config.yaml
n_layer: 17
d_model: 160
n_head: 2
n_kv_head: 2
head_dim: 64
d_mlp: 512
vocab_size: 2048
activation: "gelu"
norm: "layernorm"
norm_place: "pre"
norm_eps: 1e-05
positions: "alibi"
qk_norm: false
attn_scale: 0.125
bias: "all"
tie_embeddings: true
parallel_block: false
init: "trunc"
init_std_qkv: 0.0211
init_std_o: 0.00362
init_std_up: 0.0211
init_std_down: 0.00362
optimizer: "muon_variant"
lr: 0.00846
lr_mult_down: 1.5
beta1: 0.95
lr_head: 0.00881
grad_clip: 2.0
warmup_steps: 200
schedule: "wsd"
decay_fraction: 0.949
decay_shape: "linear"
final_lr_fraction: 0.05
batch_tokens: [8192, 16384, 24576]
seq_len: 512
doc_mask: false
train_tokens: 175100000
steps: 10709
dataset: "wikipedia_en"
Each number is 500 + 25 x the weight over its row's rms, rounded and kept within 0 to 999. Layers, rows and columns count from 0. Numbers have three digits each. The size before them is the row's rms in percent of the matrix's.

# layer 7 attention query, 128x160, rms 0.192, rows 108-127, columns 0-159
104:552531480506546527527503505470528521508531460508513488506479474489523503532502489485433505470500501503498465522497542490569484486476491467496474533514513489486516471488497492502491500501519502488476542470495539503501506499438466478476551512530534515491488550496488479494494485515491496477508519476505491539539445457574491491513482488474534501466462485506462490499501460489487484503517485516498547514505513477536513487490501501517499448488521503442499516528532515489481564489501509
097:528540442472467531499520474514505494522507477509488484501490443475473482506482487503522508472472473502510511508521517508549485497530523485494468500501460518532462532470534532544490513505479482487512469483510512503531556492493504542559468527503463468522516525525539501509458495513518489473533485485501458481530548452474507489487487475511494506487498560527514520473487527520486515514522467506511524533525482511500494502489468499496477486516530529443534452453450497499521510475495501
116:482519497504506472512519521484555500536492508491492484494516471506441515521516468493488491465480487422533482509505499491541525505493503507517511525506501508481521508542542445508505490497483507504492456521532511489503529492516508469459548479520460503490481481522526538486508565540523481480519433492462461481492534488520494497498475498515506535513495494483474505515478518494446491479497501531493507511549474532487500516551455512417488519510513542484479478519504494502490487535471492
119:464481490486537479524477510470459514483506517502462550492533475491477518476502520510485508500479513511535503456518542482471508483491511508490475518476495498507496534531508498490505483438529533521449453509525498491499523501490528464487521507465507473473505514473500538536513477505491509506493504481527495495480502497507496522522446536551507552513543500468481424464464512537520509543485478468503483465496510501500484493534504469476504519528490523507508503464533482562453517525557487
110:464525487530535483509518493553507507531508494445462533471465471511523507468449508527514555522526485502513477492516454514502487515539490505505491525477471555496506503486526500519501504463481537494487457473505531530496473513515484495510457466513480568500501522505502451487523522471467471473503511468487506518515555490521529518540458520509495470453488477506481476486495520472489498495495499499446497530498497530520512492512505489467525529496475477476525526502544469449543503501511485
120:520513475505496478527487527456516513501530472520537501485503522492490486539477516500510486519501492473497502487463494473490497515529533470495476536535524519485494531490512521483460472555467559536478521487504461490496517528512481503435470499484465499506455494517489508521521508501517494486489492478495475556539538499512492489477456541500490494484506554500509476466538511471480440436509523488522453544581479475506502494488501500508490513500485497499476482546546494528494480512514485
107:523471512536502510529493488517525505477500478487535516483462509466482452474490451529525508503480476528501486520462527491503484483473502518512514518512472503479458469511506518494520519526515484411520471504557517485485498519492488515550473490494482574463451511541476475477490457453516524516542498510526511490519520503469482506510476539503506542498492565493464499483502495508511430508503507500503490531530519536506530514499502465481498523489499476499536510492492502523492499504465545
102:477479548484501487487484508549521500521486530534482515516539517502472512505498491500557490512503425470514514468514501506501549506473507530458515505560533510502538508492508505468473514485508509513499511502485498486478501495498515469516461469495467434483473507508485492493504504536512496496489501479464470517506482493474514542507463522484541476562433497489494492509554522496463478477476489472527499511505541515497539548526509476533504473487538469499473497456488553505466501484499524
120:505514493456488464508484492434516462506517497529493502500550499526476503461492486499518512508491503522556518495514532531501520498495561493515460515457555496475499518507485489507492483482503487498472506529495498534497522528505540489495449477501512456532498444504506457476501492519538492450509515471456474488501478517476491476490495509533483526513482519513521456454515517567514455506449548497515551562524472512500514496501512524480522504501517516494472489489501520463465508499487479
104:516502522535499538467469498506461485509525494486454485499509522491493513528513487500536475509478504448503553502494532490432488489530476517548493500479500520481487509552532480458512462513500494473539546544525496495511460492508515443544527467501507472482483456514486504491470491513454551474504499536525506497555504512506493489514488521497506477479500502521487494522529494473498468505524497443471517454498532447498476493543488484491479540487521514544510531502452512510513499499496508
112:522499470505505492450544480485505503477526541497511496546494504521446539531483529492541481494486480472478531461486458450505506471519518474524495473448548536489528524488500445485509532535495522472470521476556517466484510474489502480490503488557493471520521534533489498507488522506520511491521515508511537452498521478479503510503491475515513481542509504531486495504467462545481481460471512517514524551488505518534490481548477489471504508508497495455511469507497470506529472520504474
106:470503494470514514516503494487460543493531499544476512456533482507453449505495456468479533522488463543513488482541505543510486531533501504474473506504520455504487499526488512518522500512500509497540476495528529453538455497480503470494515459506502442508520490468514465539521472527527484495468526491492510465511529495496498503501445497518485477544452491449463505486524506505501460519524496519473529505524478535521536494546483490487482544490541500513507498506483534526479490508532478
103:527498501464482501547484480522533498501504494515485531493488537499527513521517490527491493502513498495497560487518500515494479511478492489497490522469502498492505512468495466553484503447492468506498504521535527530482494481503525481509525508497486515531445527520514492485508519526498503496472510498468514433473535450493498488548498488545481530531478503487530455488477487488543495515449513440501483552502514439517521482520485472462500514531495515499463473498521486538503425449537470
111:519469537482464561506542460530484496498512548454481484521478518465511506485465491482503509485514490473499518511518458520479508515474464554479514495519473473510484532512499515539519484510485467483454510522459492507491505460525525493538536504463434491559519511497537491515472530487456488495506508464492509516496478440507474496503497529508478509489474483498504524522495506515543543522494537471464490508514510484544500509541499503513514495506495556464487518542467533493468496502502468
108:485517476493486538451521448533512472459452475454493528521538490494482511514482531525510522498475519533487501482496469558547514483518504476537475493524512531497504469475515465539496485504467520514509452512444491518493487515536466486528459509502479520474496507500505476485496444508533499463522536457479450491490498514470502522495523485496489521507510523479520541541510548473540502500483527478523507482518531571504508510506506485524498504472499466477484506488456519490482500515491540
104:560551507489541495517471500457494481515509485491507573482447449479463500490540552506491486516492509500512490528496475484497510511482477488460484502481495499542461495505523479481461516524474536495544532503515503511487458505495569500517545478507485491542509492463474514500466508532520488447518496467509489500498486521490516484473544491484487493491514505523478477537516506484473488513557500504459507548527496544527475462494518460493499553499497510482491472494523527503491480483511478
106:568536495497498539498519502491528497505484492522507475480528471464523495497486465504514525489471511507500446496527485469522474528500508485469522463500476532522485470502445498521494479477487531524517472540468476544501526504503505492522494523486481492464498499536469503521499430508491534524542475520517476489519535528527551545515511457514481482487464529468483469465510514472461517476504535455510514486542518527496492467511493469476495499520492443505509468498517475538508492497547524
106:504483474507493527495447537483504565503473437503487512499515571533535470491507503468505471515472490528544486518471534493482482529496475493533511512477443510498520470471468511504521491521447480481531505519476444483528528507501534517492542526487491455529560507495519491454500506490522497463511514499536511500546510532501494488496514527489484522467514529467487454550493511482515481515489490534518477505484476495491515465482522490478525480484528464539501476494516464501485502520493487
123:593524453524458507539468466528503525481565527547515514518525491492500516524452500513534530491499481511474498474505531495514491507497480500524533528498508480529503448524481472486503509488506505527509489491517521501504497510524470505453498503505469502532482537483502503534485460523506469472463499496492516478483512497464481452488466486516487516518519484492493483489463546475508528487558480496560472477525478479465523489541501506457497499505502512457486483513533452523482492497474520
112:500515492508493542486542493509478494523508493548492515498534519475516478493500519519473482490539492478506487520487529506471520527477523512503474495528440494509489514527501501495522495475516508518520503540519503490471523486521454576472518499498501466556514524479474485501520503413460507493467501543513493550499532494475474430483493499504459446504494509515497508516522482517437532524493509491509472479520510467524492510452517495469543476498508528471483527530459509514489479499502466